From a checkpoint of a small transformer trained on Wikipedia.
Size: 15 layers, width 512, 8 heads of 64 (2 for keys and values), MLP 2048 squared ReLU, vocabulary 10011, 47.5M parameters.
Architecture: LayerNorm before each block, tied embeddings.
Each number is 500 + 50 x the weight over its row's rms, rounded and kept within 0 to 999. Layers, rows and columns count from 0. Numbers have three digits each. The size before them is the row's rms in percent of the matrix's.

# up: layer 12 MLP up, 2048x512, rms 0.151, rows 714-766, columns 256-383
# down: layer 12 MLP down (transposed), 2048x512, rms 0.155, rows 714-765, columns 256-383
up714 108:438511538477488545454548489399493467489462482558449547352471440544617493544571499584513550495529336564529503496450534543464465524493499536484485428475500543496470484380415554463541507461455457567459486520574512472517551442527534537488450508501436411499532563431470551489463444495537556439542535483468524564543540524555416604532485453486511391500499412519412546548506543581457464438438
down714 105:560427412559498499510475411497424507452382520480498550441455489486568441480463456559452487498485457505605483586515463536467457476377523546431461549486542432516540458539477495547505489565518508552441548563484563501455567548499570592524488544427406529490475453547492506446507511496483483502519530459500489486501540463504488456486526482439541533475479496386410497522478489607518519586521
up715 105:482535375458523487478499529528553497430473519493542488448487561438479492518500451495440584484453397521441465456568524531432437472463468364467535411530516559498480546504545516517525492595495585520480491528462469583529441558538456489538546518488500523478519609483442523508418586466551518453414510597522449538431653531521462518506535486466508576437506527398558537439508428496545437513535
down715 096:521620407436455522418549486555537506485562529380463427499522415464420473528497419589480512460417563460484482517499510561465528499539415532471478566546414541423451465466466581324515510415503456446452537565596475513523493598548513546526460507498512523506532489494523506538501591552473553495478577566454483460524538508515507548455497623450497592459494505499451501494472504426516478481493
up716 102:472527429476477529494539456501514534518600453536524564431534534489485544366493522488514623492491514533331440454533552518575548589535488487469565577505508554512402578540497521486509554488493524455503422495482510589554519498569501476477545469442473543449434443459530508519468485499474463510454488440511497508499472490554513494465488532591451376472530483493521489406483489538499552487497
down716 097:587523429466544550489509538566498529405579488497525492504511453554558427457563479529581586443430449530422464483410520512572478397410549531501507521467467561544424473566457452433536451547441538409453446505504491496468451563524478473561487413574531499503464502487589490588571537555442458494611519554516637540492403514452495459512522459481531513549484507529539535494474432422546604481535
up717 096:501520469548514400494511488568499517497534434518477486502411444458542512479516501503503531452527557451577430572473545513507527479489525553539412454568482486505490550520593444560549512511426441596506457553447531424510508481438497571567521454449519423534555404420446637502507651511509496489391574467527516429467486520515501640496453453496500453412503514466486409467470413566532484486417
down717 092:467498503515493495522577486480488475502477374480495424532505495546552579548516490552514431573509463507476475315462476634473518532511550447474455486599443414506429506440487486565512569534468502483532515549520483424614522506482487408561444578556504531497464525522502528545544501549492430519572565480477523597555446569418518470464492512516542474448437538457465507535416405522449485494471
up718 101:480501594509591444506449524545479481524544518564443455448453413431473473390537546493509446487576433514535414445522557450541410520460505531497580351475486515523524436540482526528476519470570504517469457472559443410485427494511546549516428521539564491545556550465538505592509492584451494645591552511473507482463597499477460488443538484453455474486570504519512594504543531510429420467480
down718 099:501550511587531505591457504501578514549503547479519464580490473455485520426578429558516528490568417559441453464512501475406522511518486446458534432498429470434506515481463488580418433408545544598478409533527524398512523549500435510489421464641519597555489434517524549517537435511566526486520449475580524429340530510397501491461490455507500519463469483514467588517381500423459477504558
up719 094:500540536516579536438527515466502410479368492499451456534507443466428567555607439503506409517535484504487582504506538473586499512547543526455568518553569525487490479525456507475552500491445468416577602440476512526537423573514498510515439505523447559518477441520480578467595457614525483462461405437451588479516432418542609416459589424433532566518503444559532577397533458539538523470621
down719 101:417520555529553419458462573437495453528510503551497547505510589511422534423485497521559565462530556499531447525545532449492559512608510429507530566630477484576529442533544474495544593423497512423431513466549557497569445591418523510511462521449502602484431388501427577512491487451399502498520455509464553459482511532519557567480605480504619569503541579530541484545552554459479522478478
up720 104:490545453457489489418435431501451446423474503514518432495555592544444375540489560508505523522608568471547542538497488549553530517430475514484420533485469428533563594560469480479524492509548464520499499447487584502557420455453457443563591481606516443487466595470405418476500400467525527489507476528492416571475495481519535592492511546408566476544379568558528487473547475481596484510506
down720 097:496446489510525503445417462519543513421503477423487486486492405595517511540489583505569532548553429396417607525530477619492548554463394548466489452473433525595434479574431416470543491507476503511509503558528499570533455474547512483536499488463579498418541494529499558452489414500571460431554536461520422510488483505439504537599475477426483485421538494516441440464534503507472495558576
up721 101:484525437422555468469570447477513440606530497420510531544431443555579473503544375433568500438493496530564540529405570516609498525570456484423599506580459489429390506423537509537422490451484407498501534488569361496447559457489556553453516556520552522443548531492565552463479507414501527511563483531435486447520495506514451604389511437461517521437531580562463553571455528519569456542557
down721 106:487619442463518392500505477480471538560462520538478526505514544433582555438605543488536565558451557577589544588529496478615593553465453446460533467539520421528439446479422427497499532441456473401442465609495497440490532524476478393510541486555551537531527529494555565501506533601548519540531508573438549411520559492471468538461422472481468495455444420460512520532445494554544491407525
up722 103:432577545433488455506447599535448447544357493558556572504568545516508579606490519557517521490540465471534489559501511503576489497443589461483428425539508539445503431493474503526494521459553472448443445548545526518513545405617449469471452543505503534416533570401375517539462523469493569491449467549499517548526528539519528591587472522584528481558429594514415468458455449521508476489576
down722 106:554438458582566609426468519504451404485656484541554475433509518545519550493537429547466552543472515435532485515488409562381473490430563501485489546467595416414453521549477567563453493538519588474505435472530502437500585507520519510475540520546458558575492494522584509514507477459434524487614484477554439525531502499478468553464459516540466455562585503622494464472558475482479582514462
up723 090:511469442462582551525499507456504479434500499508537453478441453537584606497559450525409520411562582503484448499597527512517529479539510443543533504560481520462537402520515436500442425503512461472530447435474472472435581505431467482477519566470428523530482524508524468544434377603434429461469459440552502504509511456452475518464478470542522582423452585467523473490522547473515548469439
down723 093:454510508440442494483503456519554494425559508467406505519357494497624488534424427500465523462575553531489476482533517546455497602483473400463449528524480605444474422509515512388516670514475474535520487556631503484522573501380489415487527428472536547464519499495456545545512482471545490431554468550520567593538491443509492511480461430514562504537493491468508494508516468471503602504504
up724 105:503516433534439503493489500553544453511612502480476534461478466536535443548523564470603500607422533465458517551501517475491527413571459449575441534436474481477488514454434558528523444406494500426579495436452459479511412501486523453531482517413500516467541540492561418494549524486556527507440524516550403482432510534521417444502457525471570480458504479513533535550481588497512539551511
down724 098:484491477504393446480497609504501516455497495576510437513478510542446471526526500464367468486459496503590508520508483444469575389521503523454432466515530523500526510540441506448482474441511556441529508592432468471553462519505556480568542514546442450493596399506595498571544644531564499520424460504578460526444470417529490394433527464547433439530544517411512430566491494546383521541457
up725 095:448483472485543569449556509422414536520514502565472532460446422487447443565536491453446480517552512506532414491432450569468477511533540559515457412513539436521435538485446534499544595495481540494528504466497573460579488529415568553487569513461483545584453471451488483576493429559490447513572579542515488531485474510431490497541485508461571475496484493668515558537402480440533366508564
down725 101:454462502436500510406481545474562500541520482509436548454476498493429459478455486397505437511488493485559503450466586394457576475535430551548636515503501484593520515434586509573512478509573591565474440485491566489451522409499446562604544394507534500450457486580565451388448534498511560522489444476461616456481480533469470493528447441493470516504563524414484450520436505492472398492483
up726 087:641481472529445594459536479435484572459471468526472516561456416502490637394425560513497476459481511489525513460535472458541468485510447432525564461478566514532456542513549516498456459475479478454518577552477514381494515523438392523518519501513588428536547409475501448470477430446450416480498422498480547528425426580476468492531633427577442590496475495486502505526484413485486531471531
down726 093:538417564517529453547544505535431523438536517468502454492506551500569520568547505545553437491456478508581451490489565544466445559417507505386521554532462597568519493456509560503491513465541520495443496498479544448635554503500516604461489544444471502558434553504459536538566474501535544498468573576475464456456462496549499524549504673461530439522486536567559504520493528514497466414484
up727 101:544435603643580413455469579532495522402461481558525470466530439550453484488551426464515578485508394548477505569456511429568445520487508618476574426407441412485538545575431471528573503507488542509469618536537469532482451530541521497505510498444485450417508472444462467547492460520521504508423492523540446521446491479498514444464464442526504469568443461486519386450455540490461556521533
down727 078:382530500463528530498525519471524490521533503495456414502504472528522480570602544586496464398530498435542526485447519491557469472497520414468519543529493567441564422427549491439470588584545546453445471480492544559524608484568558503489495441518560490556454517482371524487536450493467458448536523437506470473544488528593498454522547520547519480579475542506579547509502526572462475473429
up728 095:485434512548464515546518530531540585541622413518499518532487594446494537502549483525428486561486445403581476483473572424517556518502490453517417611476517512577489489492572538463558398480471487565647489531524548514507539503518499496544575496591536468469538565489513484596461538429582494567527433544463411526401490474545449523509563471479539529434555490523451517584518398513450548475529
down728 096:495514482523506480520512405545480489514554517416453498422466537477445570517493514432467476570453551519498574618462477553506404521504495505471578531409461464460417472472463428510422537557516493523527464563482488513432496560479385474389482441520547453449548461581469513581421461453532508546602460485517509557502541546460513434519545533520354442447522438449445559430562622566509507529464
up729 098:513426446448582547441469482420455554502540461457598511463462574528479540591538437558517611476486592534394449534507463501460477569474466484467552468501479459528449475376485569557417498531468486427606451475456505474525616529433512482581519444535563552537534527481474437458403494454496521484528560472491452526495550530493522475516527597532463418471428468527488528530398572422552433466428
down729 103:477417584543489451592509489449528522473471473496574490544419461456463503520479521486486561536526488485538498519499557530577462541470518610515466568492510437513493402601485515539523531563511497480501407512494391501545466466553428458472476484415601560525503398513536564482602470445517477530578513547447497479476599442554568463498526528495431465552560438520516564447472490463486508415517
up730 098:530464600579443532511436480553539475446423420557486534488524606543456611315542490495465464502496448579415465497589501598407408520577492538436482472604531488503578476549472457435505527450444420540521560478551547493456527479434457503579519482540497523448534502429469549507540549565521409449471453440460445506573458382495481484487435494478579599523528528509449583455522408487436488447377
down730 100:495529457555460567543544438441534440575439532441512474457501453447616545531603404522644453541556493461508488502437478557482579470606463448468492556506445429477620475464459536347512511472443466493465531486561520529477574485525508425573503566492487432529482532443434513538449541490499468487497500484465499552547479445466435490546461543511515463544479392516420484487491444549471510517498
up731 085:513437486508572470455556527487421496540512518497434541530557448544550534489484469485439400433570593510506422517431431518493482486469482531499461543512594389492530472535543495501575474522510587450559516483397541448493443452536518403538503505467561572447454506492479429491399513471577566569440530531441503492586476526633538494420455552482477423521550540478533508506510521419517501423497
down731 094:551440544459484496513456488532586498560470462465489465497375525560530549500561460357542514478488481556594476517474565586449488467513510487511449456474466537408445538459541502352507472494471468620503586505608525421559598432464465485540537549393515511445452545569504458477512503497444419418458495511475587426403539479413512502463450463549515552440506491444469479452486520529466529521496
up732 097:516476565515502520631535393530464498458469506509417540515412466580524524534481574531479514441460512493582507479551539430529466518462500531528518473412478474580466604522477468528510462466499588551565523502383477430406548445470573469554500522484395514497548504507472467517473431457380392508453522487595457520566487473459516461553400539534548549517514442619563451460508515515599490566418
down732 109:393613533584480529455470474455495512521519505509500588524499572615562472482376665487473510503458528501457507588538531452541511494511525513412479481523463480459466562561510519553498476545542424483546427604478482482574594511549476453577490528527470505605562571658511459511488458448424533440648463491463544498523440502481521477516423385525503467454476453450443442437480450561506551535457
up733 097:517492515475495475514451485497508469535428375434439548539536477485473487523513395493483589489552410470456486428411445588369460553395444502555531491379480531501503432611421481477561508531385512445541546443540484473529523548491423491512509612448541504488539537520485429405482497479514474504446464505425521442529510426579526518494509534492561503524480447512478415539619453508492426505514
down733 101:513495439514506626569511465458527512522414487521443512446457493533559500486500454603602483451434527499567503575525524493563504515412538482578478478519435440508506501409560541538509515495444501466525389471532452579481558529530428455491513483517549546408552547503574517464582492502475512496455485519483467536466559388467467476511521532579487397474573486575498512489581473497459521514507
up734 104:456513521512467532533498462491460432542510476499454514498516468452451536515556503473479545450544473464457523485501501509442440486478448445453483499526474566557426525503559502541517531482582557494486495451478424485494453495581584567442523587480507539453450479542526507502456623472457562410485433454479537524464568446505549458403498509389542451566503474491471500619477516524517507460477
down734 105:516498534500563550459474483417498449450532551532507483403506489409487491488430531533427432515503535494462471445552479518557401452554415475510454461494499454483464519370577513623470472457540525486560443560485548491479470540552472466418553484614548545452533533462501577498557516404454451538525452545432567566491453510507533456487472465497511427434498545498474503578517468491460527475526
up735 104:562532488538474410598434530484474559498428487527453587531461629526467517450507481528455378524599405459493441451507472564456537537468554438439503496526581406499438518532487539509554551464535402471473545507511503536538441511460491499556526525398477511471545507491536508494493532460461484515502442503614513420452441508481487468528360455443550509453532540424444491504530557547487422508447
down735 101:579403464507466623553476509500446512574530561434397464535424520530422497463431520476531431446413535503528502412454561600463569537557389559565535571437540554477517483478476567635565577522448502473501499597525569474473508491399494483451478500559535496600534453446495524570573506515557537473552376526555467510489573462527487539454553529541473510510363520512603532464496411512417426528501
up736 101:518493515559432441550439454427459482466417525492441585568582436506498457539480540534415505585514551468523460502528466587510459460550554495491421465440531520483491487445543486509526480434538499402538516577599564457515418524434467512514584542451539613477578440459422440539486550550472397608443541421599488611509530488554469518466481511478429414475554485504475515614463394533531495508568
down736 103:493571554595476589511611567473602558542543520520454540426529449556444493508514533444440457531545450542527428523499456386504473505516417512571521547474556542500451501464450512518498526491505504530497492534468459564551395529469421561499415541409441523514566454476512438498524486501541505565536472428509514496458652534449623534599563529536475510392477514519462453519523424519533458501524
up737 098:548473509417482501535361469496384439484487590450427422502505501410429518496419613543446474374522504531387522495586534581511463521514522538535586504578517446493505524512570575598445632495483494422488519519499518529538449436557483556532485477471568509454524530562512495382494429473466545538474505540417470490472590479506502632462464530512489452502409534497489421543532442463414518414514
down737 099:572411560445537484538492601474376517527520470477416547469481501599501501579491544461509496540504530455437394483476529479468545481455500490435530528573481573598460448560547428598408469476557514504520589412475548470492509379483460480525554470472500555462484595558509547536546469538547503528462525513516474446523426439507534583462444467559569561406594440440604540467567555484531531514524
up738 096:423524449486501514481513417543464492522521516417564442493522493520527545434463526480460462433506441514490518481462631430555440536603512520449532464487495566399496420507523507450566534512512491481476409433478490484438481484506546569520473516569659577469514484527585445505434555510461482485469515486539453485562432425560521569459506472452528452552510485630464519485536544504442511609450
down738 095:526444524511544579582494521522526497513501545484488647576435523611562488583558479483428497497511490536544518525479514520538418547504533592557474481556548529526533496430526438287531458499473526498516449451496544539472568483508427498509525486567475516504496463438501490489558403442460501529540511454529485426475481562488437547515468476449474508499455519489486525515508603564527529499531
up739 106:540578483485479407425539520546514551571414487447494504503490483547552469483421536461476545575456534479500452543465483417565553553449508449491481445520533402451511473492637528475491505537572360455561502467496491420452481462533463546516350486501481439500457555494436499529450517499450498545447590458589461493472417457582440473566478528566458495485416516428482564475547587502432503548533
down739 102:521541518431547474493470418564484527478491484490518458426592450533487406458466522506503495499541533427530535385614532494491509567513522494510431506616557488476454532511503494486637591545438462473522440408530447526531508594523522388497461388509511516529487445470593444564482487463519474614494601385582541358596384511514514561478478431517543613451484509423508492407562495521453488517500
up740 092:509526522499524443466603509571517565426475547563558466484537521507579527499658521578496483500429443495502581524488537444445513467390537544431490486423461561546454508541533495510446511536523444551503492578556495519490460551460528513466526473547540552465456514464512472448482450533486510569442492509489531602533468565499505495506521400559439577511597470487505536473491482457535438417518
down740 097:683461530491539564557474537428472562535553436553490494563462494439537458503577425534495493504490586469441556505450545487510437505495407458516583514497493563480420505473464483540446529504461447460527534573495528452552476613579598527550494569566482504494486507499509470556639497465391457554503533515488589578479520494472524457550440462560548535493466440483596474438446447483600554544548
up741 102:481522493529506524471465513445522536453536367560492511602565524560452456496505358525444525599508520541509528578452481447505528508555471411494510523480540405478469480517529571523464398464470602490464474524476517489443410604528542466505476527503468483567510434581516431482427506492493491552495438430460538504516438408474430594559492528437542463428440477533494493519516507537512463450529
down741 105:460525475446465480487475457437485526443457548522487568549564534509490513499467508487505453494490462534512505570582458520550442494548507485420512503542504559432508536476475587665539490442435446481488615546462451536415503515492502562523445504505441542460493512479450462535520545445586449542537537486569528574444554545356552549520525515511550459504496620440506593477455572428486487457494
up742 103:523516557510476471528509532514463484451508511474599598438511595498447470405614454519420501541541501442515569586524500580499507535454499515454563393487511434491508561483524567529473487578519495453587504563469451471542490429471445471592386579521538500491532460489519537381529502433537630488520549497466520462489559506474463428512596450405517601521542545449505499502488593481422538426552
down742 104:534594634453538431486402521536456518469481507558518508506508443569497466543548536527472477430520562515454509524508598454580599510433430528485493473459417617505459450412458534555409540452491591519453491531517549515498500547521519505597532615368498477520524507441513517469481475568360482569505460525429428597499529525494560595588490506512516460488536514500477516522556400432470427593487
up743 094:509403520533544478516588589504512469420442399544505470507525395519486503506457531508453506555498411544523493500513448467554481507543467567487544538431488454423482513486533486499432485491534448532441586519382417580526516420459588518481529531517478468468391454421478554508549463433510408399491444574563453475412510608556478489417487460466480601550414445496459458507511588581477511578463
down743 072:463587561595596493489544555569499508568572544602518567508494506554517497449491507585542506483463480516478486583555523533569536560549428583449537477521550509423466538509514574293479486495550595441510490501517482498611443574480489476526565490573518480602524460467518494441521467457480395534543461517491468417494544532540563450444560589476487492498485389422468496455485494534543413543545
up744 101:619547529565506629525550441481492511542526455441495621532503472489511567483417495508527487442517509521485566522460485594510529544463478396500468542530558449580488513442535510479478542494568450471492498474490464494481485383535437562449525460506515467491507453454514440534591530504517534546479465491541471546589473512409588627594556427471549514481495483500520534436528531610474393509496
down744 104:568479478478624499501450509486609363485522533474388478519474468406562403492511479624561501444590498510385514489441469516481485476569559448434484492572455514539355488469499513462486552426549514538556523570505530541614483539509442484499517508521500536543583544419541572515490428526485515579463420457503456377537461571519511603536523461515466621472500587650496424515596450531436539508540
up745 097:476467491554530442535516505571475448514534350548475423512569555433512562554523550382495460505510545512507538518488577470445471504530382502473411502555446495576477466547594452535523490493515490330491615388519499501458490566628539485492514652461566549495460570421433480477541462508447446488548464480530415498594484499509491570391552554442517450540552503469456531559476505532483605455464
down745 101:502458408558484568575482607541456496507414485494502476523462528524553404451514510483492647498513457461514625452453506574431464512482578592540545511439438572493483501586478538470487530604509528496586523437486539527454602499448387539472504600553536510461523352486507553478473491556528602491463442442469406519531449455503484439498465559523519433461426495591550469544477548554563500525571
up746 107:572496430476483433433530545522429466490533485548499524597509543461416441473487453468533525453576503460499433440504490399495437471436480483478500595440468453446435580571649483570473526541537430456448511564526507489549485487559487538522494565440555451501522515425471534456591532541427526574552415456492495496386603455513482443529436541459522435550524569519550520469439498415543489511485
down746 101:626544453520482483565587451560561511418551445514517490539481397420532525460449475481509475480495566485415456454517497503526554481433480511535481518473482519528495419533650488573389440622476522410440474468592421587449530504516541474496552544562515549477558473494454488515474451455417480479560569504530468399481534482540554531460441542434535465456558469485529489551494450534479547508515
up747 092:598431455508421470459557507553405491538502554557461422629612522479489452402586436476532525538560512470478526511466487513551461507503594451436420492531527504517608496477503387521555528544569535464572458518526482540496531519500449491475443471470508504515622448426486498609477528585560602461532480500469484455484526472449487377539540428512451503548440455481477479445501460478513579456535
down747 101:548538495440536604661495614397450523511531433493605563561535470502479416491418550563515526523570481432511468519534464530520440448540445506576453452541508498530498614497554540442480477411438584524462425424577501467579511533528522490544586496458504505489541532492485548487479498450480504447557425534516501470551444461526530547467478502525456406493510592521479524520558461569444562436568
up748 104:547447536530612431449505466488395456485553473460523415533494491459461538505549504448512550473577521507447526577586433460517463515421500426436531455533500521481485522480542431483464553446505558543601536540555457582475556481511570374542512510526440495605482532440499388442539519390543452557460506416562550509463551571411487502610455524475483567590546550504521558432477556496476490470482
down748 109:474567587592528549529545520474490547543454517485477492571476551513456505502546487471480504426507489576424428540534565573493517498506450556568447469398452612429521497469538569475474565479610435518424526472501442406564537520457569501546488423357456483453477490497483544554507431487552489452594432526489498519445458449485441605486587471516477507564549549454480575437447571457451517414413
up749 102:429457508481536496525506524524537481518584529482523532460551459506417428547419602497559528520546545556472552529407548525480478582525487545449590414565547494491527514583514534496572572478473496485497495501493423453534504573507530469473447534349487494569507591501505360498425530564520524525599537447602456462545443528450551531498486473507502526412508540546486485472489508581509675412498
down749 104:511444517487448491464458441412622506554460521511594464512451416560536497491510510577521523505508441555428589554432579510531439615497505554486524511534440509548475574500451482506568439429454595529479445424460545486491532531536536558462463510544423441562459511476495402427498541494531514585493394466473545545522599516412504485421540504489442464509542593551440477518448459539438509444565
up750 096:495489460449506580517457573504554484538448528475426454512525418521511477522446528440469525563484475450497491597389396411510433529478531489420525535505434470473587478485544546523520470454489451440529539508468518402498579538506463552537375465488527575514468540418467624539551488497523492497562502437548446501499522518511628454432567474473518477529540510517591495424542447437528570452577
down750 102:479503501477464438559463485502477487541496598540536544534573564491527514370565490468499383528518491519596473544567487500529532507442575545552492541509550533592533486539566477409488405596544545603533509449428453495517421542509493536524432453504519517514398483512470534536535504426532444475578461478513536517479550486502550486428525447528544518533529501485570482525517562533518541497499
up751 102:480515474503445511530575572499427434384430452552466505471505531598533552514496467502482570550556500499479412472495553621450512539477438480431482478526496445544625545530508408453465481508521475399460466551507455563561419430498446469403428483592362561481466516482405408498525485512477478510464563438546409518500444478525509533515465478469504502417482484501464513577503477556531545485527
down751 100:422393557541486446474568530448515617535422546485521449493481521350420494436602460467552474586422500454462515510529474547521534488444495400499581577408442468482622510451539492484471435451539562497483425511507404439563493447493485566591561529443561562493495545567468464480454522481453491535460534468480541465445503537569443431520376462549540567510468583528510478440461506503532522538565
up752 106:381583537487507466475456492488486464587530516449503547542544497537493490580527424610488504577594519548449464541488530537467493606526476529504518526391514470481506519541477477449612461556499435560554467487473539609408526482446536478515421572523441462540405462456543486540514513556539523514566523506465469545539471478494470504538407551479541499475470486406467491526619437581523571370414
down752 104:549535592588492497514478542559449551492538527407526536497508439499527503564528504508541439558358494426497488532538453523516511516528523533498607533461416518512583443547462497589602529541467426522476504473557571603515553469455438622514548443513494383485404423517516436516466504550436536478508477469401500523578558532537461496414482594459585511458442468439497495493402475524466546490444
up753 091:543554528454517544404495504525494510481495501546545420531482444499488444455421557424534528446479508417493485560408493538531511422490512368461553451442453464464461513528490438591547550351466428565494368487479477473505450502467499445460496522373545433505493402552518452470546516508512556517482419514475454543555540441517456441409459461544514439446565461497480487550574500519480393365466
down753 095:506455477489463493468488495545432417492617500524466518557595597494526463474444455471555437511490432441477501580484484482393463469523491450491503403614498485486521530567597397491499540479538437443422525444419520394552574502418560539442501483531564487566394548419485476524497509477472506488433463459541519489434409589526441499500500509457466475571538528647493531447541596418541538513428
up754 097:491544557541632552569560520516447484532424477505547467528386486459507505489417539523472543472456441466484423508453564606439479510487516481561469555504508560521580528456516557551531393479546474532658507426448441537554492542513446493524501534503460555549584524530496506576473535365480445487519578607468455601464553417486531477490457507492499502541525476454570434484583489530550536436399
down754 096:488468557606534494485518488564523515506483521594610462525519477447541500565438506486515446430541479497543526505503565523568504504438449488564472495500499523483498614481516429525587609478518544530471437535507499555556503562449433551520505419452521503564454546559492537456544524532516457514521522489457448441548462445494469437506536462418564552478422494494492518516557582429565474492489
up755 086:425522492515588469497472501456556443435549503538437478548386501495447375413464507461479476603479571466466617558455555387498508430404557505508511520487494470535509529555452530462557467514484523575565529520556472532531492495597465403575566569543542457518458494513495597519468520572475466531401513534551483501430488473505521530431459502528485434530540457498477580472465579567526481471490
down755 093:589482500486490518579446373511407480498516517556470527541503424472504399476504444416398508456507405455567431473466428460501471433586529530547540487546516572567496518561591469505540499507459457534621481517430462500499510400517498438467577471505488474445498471476518551543542541392501519420543459524540457542484520491591431534439500560554559468453575481491476511461490501475534439499446
up756 101:485460508542543479489572525468493403458490474464486434488487410502560503583484435503552496455513515621482507452501604514532504457572510575523538540486582487512482496626419444538460393428470466476458532478560576478498512621488506508499541474442472594533562458443496518472578470435523590557493520537459581535510405555539541393499440444520440485432461494508523540498506544465500574330429
down756 098:437510508526480423412449492445559595493443529519449435507472480472501465601584462482565463443538420519468443453528599596517458540482526485535551629479444424501522517477582450650577476455457536491552527521634457573513412426469516471507555422535494530523536552533492507525481456474534491407498481437500430562475453509547502494453607468417520420448473587519491534524542481521523606554540
up757 107:474513444551432501453545451499397456498451518432475500482447477462534476544473473481616542498553479571442502480539494447444577514530501513484500569449582489544529521486501511568488555492559496512405485425687558584471502453540471529495535459583592444567456521534459392403477449541461413500498550496522443477464556480467517477561461462422405440534523546475550516624490473485393413481549
down757 108:475517432434539478459472524388526536444505472584504547444543555540516450459537569413564577420445407482506486628521483410498470595554457465589590522513404457548581500469649495671526507496513488553434458509512502589506524558507484472597537495577590435461455543485485503469369570468598469487473502443586587523486493502519588670454504483437451523544530528467510500551449492521455529534454
up758 097:543441439442472623502507516472451527487442368486429488445478523618427557412433453539552406574552495454535590549475531422530529410492633443417515470394561513452484539509542476519558510555537473471440586539474433560543439569489600413589580461557472491581605522505488494518483456515461399558569439464579499520519521541451538490581382446429526453575608484552477611463453510498430466553419
down758 091:494482524439533455522447450499495500455497451474423492497557443492505475557545445527570435629454553427490482565538498546520523495569550492475477449562562527467498528552493525443541447450515563440553594612531502488445605531476583481462461460535541471516439438516494501546425516519448424573450476481469537436619499566556524487457491448508506457509501414584501496513512388508611455472452
up759 098:484470507502597465503470451597470520476520484545508597612505545516520611465512406499500471642509520550462502580401552531512512469432573464533536479476465505458500494446487476548429514365520498508535573454603542534427446497532582585523509411461591378449451468463344473508506464448520543425468546483475517495536529503508564437556481565509505550500582494513417425431527525500579463540506
down759 097:550415567531532486466629491486409588518561390506589515468511485554554510492580520450456542512448499496450596513524512548450504473539497541474575633460489526545525514452481536400481558542554506502402489513498482537488499402548531614535524494354502511508562535506417549561536562451511574571540567429480438463617469461581569498572559520490486597578529555544418463528560518500542426571510
up760 096:426511506540380555446504539553587477452403448531385509520468492510423463482544409538451382470507559548577476575522494460471569535434524418502516474522516444526504506526562533536483559449476478481582499416385520532509453530612418490438384505500585435478466527460482519509496488488559476508589511471496548532610523536474436498407476511488509388585506454461604553512584468458441442526496
down760 102:342465515554528541564506438499488504442486474532520482514472564484479552469399517491541549468425507490493490518518485464560552530453404519528473475481466506405402457430511619559544513472590601465588451559375537443508523459464524517562533459470542480466626431652419513527526514459527377541594527508409470576527476527458461466376519462583525434431474469516528529539488525469400466524543
up761 094:432525513497479557504614509503555540503503495474536456542465513458506535501496608520394483473565510539517438496512571420465422575476488579362552480442491472481533495468500474506522451522506543516522585485499522467481516524581438506508410444444573508458485628414518588475443487409452506430523578557486531492518553480495527450534602483592456555406551418472539478566476492566542597516530
down761 082:521488481456464494425593579534508512546521597524484489542405523497492576440527558473553496491486493498416471489496542494478484449454445474500414482418523523524487473420541557587579542515476523445500579530530515530461482517497522544547535401456508543572467484497471503464451530576539589493487516443573549510486425529447553570609428430457462489420486541458422487533484503438622492516444
up762 091:469488478508536463446476450595479488536491522539615508552507500411469487390494579542520488458506506511473393494428503499467543602523577450538457443568543430538578398557508514518585554503508513451583477505550493557452553482455507472509524405460537515520539529506530617455460467483474477528473479457461502570534605440496547498409492457383553541411504481529458510497479443522459548532612
down762 098:518505435522535464503458549474451464526510619551539534506526514464462553465480496482520484524486541492484475579536531445512490563478558467492566562566623497512547464559531503249463458504530503456509498444459422482574507458480589463546424456537549513424470591488531503591502488506512368507512549460501567538438547483510547457513573475586471478566518446492494552560527521550466586589498
up763 101:496481528506533452566450561475559580514446619470451476478648473454537507490550487502526494556544512450342544454489442457544449530555517462566460533495467443466403474458481413466536574486498467544454494556569474532532449511511539471420458459473401416485553584519481544478438513466493525463444494620596488445523411592514532500533500561528585488549589489500468482545474534441495485486525
down763 102:565430524613541603461489482521539532448456491491495515498475519543520483467451386502446518449536477491384589427500519409513475613506537486462434512438469477487463570521540385523505550518529413544469395440479517472547619573492541443505423475498480449449551513537453534499522478567483554436487529473432529452488482429624460422543527512547547515524461462459526576487437418514373455527494
up764 106:539471546515494500494420431479546627528534468547500569593534533524434558462568527479477523528408479483451542464572436475542489498433498509489489516534456566428512490435485478549574513521448404339521467535504524554568465535503508457451454526475597512482545559515475543434466519348464461553451456540649458513383527466641485576481430589502531496476480500505454519425586452598547482482425
down764 105:608510532529387512506474447463455510508452528540446526551488530503529475490489461568495526535514446465481597437571486471506531603527542509547516446509493467443438547495518574611495543557410541539604430499468551493422534434646585493505491472508502586443437572534593454522567500469497576565412525522497430480475498598481564562483499526453399600536469542473536488546481484525515523457551
up765 088:520496474558486488568527511499470534521554499431473431482540537465532571500561557526555541423465414553530572488531542528566504504422536570531552586595486544460422498518432462467566509451407446594493602535472597586558570507597415501478529523418565441543499455447508568574465587590518477563484562535443500522524540441522540548456537536507476507528543472453566516508435520591563442490510
down765 099:389510569570474572443456437454495512511516529518444485538473526520505428533512487524540515480380438500570527545563552475469545470497464564496502431528455450427485561450482501456515348515526609492497427435524518481563576433541514450518489502492404492547535541499424509493607484530449557505499575553536531481494475451578478520494529434452507409395396527429581444513494575552534504478519
up766 102:521554482425608478496397491456526490421467519626630502515494517527502505516461471523358485405543546559589548545561466481411480469515514468521492488549473481497539424420599422487418460504528497449465620427573467412490550455606497561535522464581578526499498544468550480549433477514557578430463467526444432546485482572474497567435485497457537461513457421539439507459420525548496493400507